Part of a small language model's weights.
Architecture: no biases in attention or MLP, tied embeddings.
Each number is 128 + 32 x the weight over its row's rms, rounded and kept within 0 to 255. Layers, rows and columns count from 0. The size above them is the row's rms in percent of the matrix's.

# layer 2 MLP down (transposed), 768x192, rms 0.144, rows 197-221, columns 128-191
size [ 97 116 104  99  97 101 104 100 100  98  91 101  86 105 121 103  99 111  93 112 103  82 107 101  87]
[[140 122 203 128 106 111 124 225  85 174 142 124 107 159 104  92 167  71 207 179  82 151 148 109 136  94 132 116 181 135  57 108 152 117 131 119 140  99 110 144 155 112 148 192 135  49  84 199 108 147 192 123 128 117  75 150 183 145 122 163 117  66 135 136]
 [156  78 125 136 145 142 151 155 104 179 180 110 106 146 170 147  92 121 179  99 186  81 125 178 126 167 151  76 204 120 123 159 136 120 158  98 147 118 159 139  95 144 145 122  68 173 141 105 136 120 128 136 189 111 142 104 142 152 168 118 191 140  95 159]
 [170 117 152 130  99  95 156 105  95 129 134 128 110 137 123  96 120 157 117 190 152 132  89 148 102 110 118 140 168 117  83 133 168  85 150 100 125 162 145  75 141 123 123 127 153 177  98 131 151 152  99 121 147 149 122  77 154 162 150  85 126 140 182 160]
 [188 151  91  88 164 126  89 171 162 162 160 110 105 109  89  65 126 100 109 148 104 118 103  88 139 157 155 109  97  96  49 108  79 134 120 106 142 126 159 101  89 147  82 161 145 114 155  67 121 151  74 145 152 156 157 155 143 155 155  91 145 113 107 102]
 [128 148 141 136 152 108 105 195  95 119 208 166 130 147  95 145 124 169 167 163 144 144  96  95 141 163 146 145  95 138  24  15  84 111 169 128  80 111 163  99 159 149 158 142  86 119 127 109 104 119 167 157 142 169 133 128 204 143 139 133  81 104 141 176]
 [106 175 146 161 182 129 175 164 154 113 153 132 117 139 115 169 136  72 110  90 183  40 137 118 111 134 109 155  97 111  64 139 179 109 131  88 118 146 112 166  89 139 135 167  87 164 109 120 130 123 140 105  96  95 126 147 133 132 109 136 113 140 168 172]
 [136 129 118 122  94 135  97 112 117 142 146 162 143  85 100  78 142 146 183 127 174 147  92 143 132 138 129 114 119 142 163 132 167 162 126 138 140  72 142  89  92  80 154 105 172  66 124  89 158 132 101 145 185 115  87 112  83 156 124  84 163 118 112  96]
 [ 99 118 165 195  95 107 132 159 110 138  52 140 115 150 147 173 137 135  89 126 125 147 138 124 104 170 155 121 170  84 147  87 143  73  88 112 153 106 118 143  99 101 169 118 127 116 148 127 191 126 113 123 146  65 176 128 126 162 119 165  65 113 159 137]
 [ 93  80  81 154 125 135 199 131 124 112  81 155 123 136 135 122 135 174 156  51 141 134 124 168 148 115 130  88 106 133 119  88  90 159 110 180 127 176 126  35 105  91 192 157 132 151 158 100 159 132 116  56 108 189 156 220 141 103 163 108  84 157 159 190]
 [132 177 183  54  65  57 138 106 100  81 135  73 109 112 125 154 189 108  92 119 156 142  90 145 131 115 118 140 114 122 136 136  90 129 139 117 120 152 142 116 182 177  76 142 103 149 136  69 115 140 189 199 111  85 124  85 146 173 117 136 122 153 122 150]
 [122 168 111 159 157 125 147 198 162  77  90 150  97 110  74 145 155 105 113  97 113  76 115  44  81 146 117 203 128 126 132  71 150 152 113 143 147 120 157 108 102  96 103 138 175 147 164 115 156 164 102  78 131  97 141 145 123  82 132 119 144 119  81 127]
 [103 109 128 109  95 121 166 102 129  99  90 133 117 121  99 148 130 157  43 180 106 148 126 124 128 104 182  93 122 161 175  96 117 170 114 107 153 161 124 130  87 128 140 173 143 145 186 126 162 149 128 100 108 153 131  92 138  64 149 122 127 126 159  94]
 [107 115 131  64 108 103 154 122 103  57 164 139 110 143 145 131 134 168 130 200 173 138 148 101 146 127 150  95 114 115  89 151  80  92 167  89 104 175 153  82  86 112 144  78  73 126 136 116 115 162 100 151 156 153 154 131 126 152 131 160 105 127  87  50]
 [ 91 127  95 112 126 133 162 142 141 117 192 113 148 120 116 131 140 103 156 122 173 109 115 166 155 205 126 128 126 136 148 135 199 178  77 102 131 236 143 103 123 115 136 190 125 198 120 170  84 123 138 144 166 142 126  68 122  91 171 139 114 157 147 115]
 [153 156 146 157 124 170 130 170 112 125 113 124 116 116 157  61 106 135 141 152 166 118  73 148 137 128 158 120 161 124 156 152 186 110 113 137 141 105 107 150 111 129 114 136  99 129 177 126 143 150 128  99 112 156 104 129 129 179 174 127 166  65  86 111]
 [174 147 140 111 115 129 107 183 175 114 124 125 126 115 106  76 180 129 150 144 154 157 133 149 122 158 128  73 172 143 107 126 165 150 145 122  94 179 172 185  76  51 110 119 150 110 151 139 113 166 123 137 172 146  99 106 157 151 123 104 150 120  97 180]
 [ 57 202 186 197 131 107 136 131 152 114 153  78 100 142 182  95 117 121 111  92 129 168  60 194 123 160 129 117 192  82 133 136 109 127 143 109 135 122 169 146  84 142 163 164  52 146  51 124  76 171 119  87 156 181 133 107 157  43 103  61  74 147 141 102]
 [ 64 177 123 187 172 121  80 129  82 130 148 115 114 179 104 101 127 104 129 120 132 147 144 158 136 126 144 144 126 125 115 114 124 195 145 180 113 148 157 144 107 128 139 131 125 159 137 119  54  53  99 219  62 133 138 107 159 117 105 151 128 102 146 137]
 [191 174 130 177 135  92 178  93 124 159 131 153 138 145  96 100 114 102 116 170  46  80  87 162  86 134 147 132 121 100 210 115 174 120 191 123 157 123 105 186 171  70 111 134 132 176 137 105 159 136 119  67 166 137  91 148  84 143 138  93 107 150 168 137]
 [161 129 158 139 138 107 157 213 139 101  99 123 133  94  87 101 126  83  49 137 134  76 115 113 143 180 140 102 146 109 123 104 131 163 100 114 143 178 118 127 146  84 126 176 203 162 135 158 145 145 137 131  49 187  70 106 137 125  94 152 155 140 143 168]
 [118 150  50 155 149 145 129 149 152 154 158 136 145 119 134 159 156 131  91 104  82 156  98 111 139 150 101 148 139 117 113  87 167 127  92 149 155 109 181 151 132 102 108 151 169 109 114 189  98 143 152 135 146 112 133  50 135 174 169  87  97 149 137 116]
 [144  50 134 153 177 135 183  84 151 133 139 100 137 112 151 136 146 133 121  82  85  95 127  76  95 167 118 124 225 113 130 166 123 141 102 112  44 178 144 176 119 104 122 109 179 161 119 134 172 133 134 144 164 238 149 113 111 165 127 138 135 180 121  98]
 [105 131 116  53 138 134  93 100 137 152 161 112 112 143 137 126 141 127  74 141  79 137 152 152 105 146  84 137 111 166 138 122 125 142 133 159 138 151 187  83 147 130  85  89 180 149 140 179  99 144  97 147 118 145 125 192  87 129 128 132 106 194  86 152]
 [106 101 191 108 138 122 143 163 145 151 106 124 100 180 195 139 107 153 152 143 129 104  75  80 149 118 143  32 198  94 123 133 120 146 132 106 125 133  84 148 154 153 102 113 139 136 128 124 102 110  66  99 145  89  90 106  56 132 157 150 145 171 128 105]
 [142 115 137 106  89 166 172 123 148 142 104 174 104 103 137  64  95 144 133  64 128  97 127  93 132 106 144 111 151 147 146 157 191 165 162 101  92 184 147 110  94  96  86 178  96 121 127 110 193 129 101 134 161  91  98 154 102  82 144 181 116 146 134 139]]
# layer 2 MLP up, 768x192, rms 0.166, rows 198-221, columns 128-191
size [117 103 117 110 104  96 114  94  95 100 103  89  87 116  80  97 108  96 112 109  99  90  98  99]
[[ 81  93 102 145 107  98  83 131  96  81 112  93 102 151 121 122 126  99 124 150 110 183  32 164 180 114 184  97  96 108 106 125  84 128  87  68 152 134 143 134 188 133 130  99 127 141 147 119 145 143 152 139 165 147  42 130  93 140 126 177 143 179  85 115]
 [137  88 154 125 139 113  83  90 119 212 109 105 165  91 113 125 113 144  96 174 126 118 184 118  65 117 128 118 136 122 136 193 141 129  94 131 120 113  82 128 147  98 177 158 120  87 115 154 126 100 193 105  80 173 158 175 152  90 136 134 147 156 136  66]
 [152 162 173 173  88 130 151 119 120 113 136 203 149 158 110 162 159 113  64 159 179 137  82 117  95 103 118 132 127  83 134  73  99 101 105  91 136 142  97  71  97 111 121 120  43 125 158 125  96 122 134 127 120 125 142 124 103 146  55  72 159  81 119 119]
 [112 111 170 177  98 174 107 157 161 160  92 180 166 110 163 149 135 108  54 102 115 144 175 142 127 121  70 149 182 124  84  96 170 135 164 123 143 162  98 151 150 120  92 134 107 193 127 171 118 182 169 140 118 104 157 134 175 175 147  79 113  75 115 207]
 [119  72 164  49 135 123 106 174 144 176 129 154 132 145 114 141 176 157 149 127 139 129 106  86 150 122 120 163 134 159 166 130  85 151 135 118  79 125 157  94 163 104 116  84 145 132 123  87  70  77  86  57  84 125 125 116 155 139 129 119 203  95 141 171]
 [109 111 148 168 108  97 140 143 146 110  54 126 107  46 190  81 139 103 111 104 131 115  88 145 100 212 145 110 126 120  98 145 118  87 159 154 108 103  87 128 154 176 149 126 123 112 133 135 106 168  99  99 140 112  77  80  48 150 143  65 142 151 102  89]
 [182 102 109  21 118 129 144 126 147 126 136 140 111 102 109 112  59 137 148 190 145 104 137 118 150  83  99  91  97 181 117 133 112 163 118 163 149 160 145 110 163 134  60 127 122 111 110 137 107 116 113 136 124 200  76  97 129 130 134 135 175 113 113 108]
 [139 142 189 128 156  52 110 165  95 132 168  82 134 121 153 125 166 139  41 126 118  99 111  90 155 116 142 129 160 169 123 163 162 178 155 133 164 125 155 132 141 141 136 102 144 145 126 122 164  64 139 166 102 137  69 132 160 163 106 109 147 122 131 132]
 [122 171 125 167 150 138 162 107  93  95 147 189 123  61  91 126 109 114 104  86 134 151 116  99 147 121 160 124 110 114 149 144 124 102 126 152 121 138 126  62 152 121 148 132 105 123 125 155  80 151  87 152  89 167 160  97 123 165 107 123 145 109 144 157]
 [163 135  85 133 147 118 108  81  99 138 122 136 162 173 134 137 115 149 139 101 135 159 152 150  95 158 147  71 187 129 101 159 124 108 154  96 106 131 102 131 166 104 109  97 124 181 120 150 113  84 122 165 124 161 111 130  80 201 127 135 138  90 167  94]
 [130 100 137 134 161 114 131 126 140 148 179 104 121 144 184 152 117 131 152 144 145  82 168 145 162 146 117 144 131 133 174 145 192 135 123 108 127  48 132 182 156 134 135 143 107 111 135 121 131 125 200 134 129 100 112 149  99 164  64 117 128 109 171 151]
 [148 107 146 173 136 163  85 179 179 176 113 119 139  78  99  66 148  97 115  55  41  97 139 168 110 122 174 112 113 129 190 124 128  97  82 132 142 128 137 153 171 133 115 170 147  77  96 156 105 131 123 119 134 112  90 187  98 140 153 171 143 155 152 166]
 [131  79 121 167 122 106 157 174 150  69 141 194 108 116 173 132 153 102  87 126 117 181 138  86  77 179 126 127  98 116 118 131 141 127  78 124 147 144 191  95 172  89 104 166  96 173 111 135 131 113 133 129 190 137 146 155  94  92 187 127  85 134  89 114]
 [179 176  43 133 159  56  88 108 126 116 110 107 110  67 105  93 122 125 131 135 156 155 148 115 117 123 100 132 136 129 159 144 150 109 110 139 164 156 116 177 137 120 161 101 112 128 107 154  99 117 146 122 152 130 155 185 134 170  86 132 104  90  70 144]
 [160 147 182 139 137 156 134  79 170 121 134 108 157 187 110 127 211 168 159 198 125 145  64 128 156 168 120 195 142 124 131  70 119 110 125 151 166 101 137 130 115 150  99 170  94 163 115 102 118 139 151 161 159 146 160 117 159 130 125 104 108 169  70 162]
 [133 204 166 202 132 140 117 111 154 148 136 116 142 159 163  93 159 139 115 122 153 160 111 156 171 159 158 126 171 111 171 166 102 132 177  83 109  97 135 127 120  36 115 152  96 157 104 105 108  95  98 152 191 134 152 121 156 105 142 105 192  54 109 115]
 [160  68 123 172 129 141  95  79 153 194 121  71 183 211 150 151  75 101 148 149 130 107 173  92 154 140  87 110 176 112 138 143 147 102 112 123 112 112 100 111 197 149 139 145 155 148 144 147 154 149 186 138 102  57 122 170 115 122 164 125 130 133 165 133]
 [ 93 155 102 130  96  95 177 112 100 120  51 136 150 108  93 188 155 155 194 105 124 172 144 110 120  99  77 109 178  90 127  85  90 160 156 100 110 118 158 101 135 147 110 109  98  95  82  90 100  86 142 137 108 115 143 116 167 131 141 138 203 136 126 121]
 [150  94 152 175 114 105 142 130  95 116 107  82 143  59  70 142  87 138 156 117 181 128  78 155 152 178 111 119 174 152 142 178 147  91  95 157  93  95 148 135 144 106 122  99 182 150 119 118 125 148 145  50  95  92 147 170  71 157 112 102 144 106 164 116]
 [ 79  77 193 106 112  71 102 142  69  87 107  64 136 141 143 129 117  82 121 102 162 104 190 111 109 112 152  88  99 117  99 148  81 129 162 162 145 109  99 157  80 136 122 139  93 140  89  66 127 106  91  82 119 133  63 127 133 152  88 156 106 103 165 147]
 [124 167 100 107 104  72 149 123 103 115  91 161 143 114 138  90 148 112 126 193  86  90 108 163 151 119 145 104 112 217 143  83 129  87 101 127 186  83  96 115 172 119 136 130  94 123  95 124  73  97  86 147  68  89 135 132 154  62 157 117 119 148 156  83]
 [ 46 118 132  95 124  94 106 150 155 138 118 155 186 116 140 115 124  96  85 140 132 117 146 158 186 134 143 119 134  93 107 122 176 134 107 119 106 116 144 190 173 171 154 164 118 109 159 180 119 120 137  95 152 163  33  87 155 139 106 204  86 124 144 138]
 [130 210  77  91 155 124 121 130 110  77 107  73 159 136 114 170 163 121 154 107 149 136 128 127 101 201 146 133 153 147 117 110 175 197  87 104 136 123 185 100 169  94 163 135 106 197 169 105 163  96 101 128 137 108 135 152 105 113 105 121 109 107 139 203]
 [107 142  83 116 119  85 117 109  76 130 154 160 150  63 120 131 169 113 162 127 147 122  98 230 109 131  81  63 172 137 117  76 101  76 114  78 116  71 135 163 143  88 177  88 176 150  82 126 123  84 149 128 125  96 108 137 149 162 138 147 134 186 175 118]]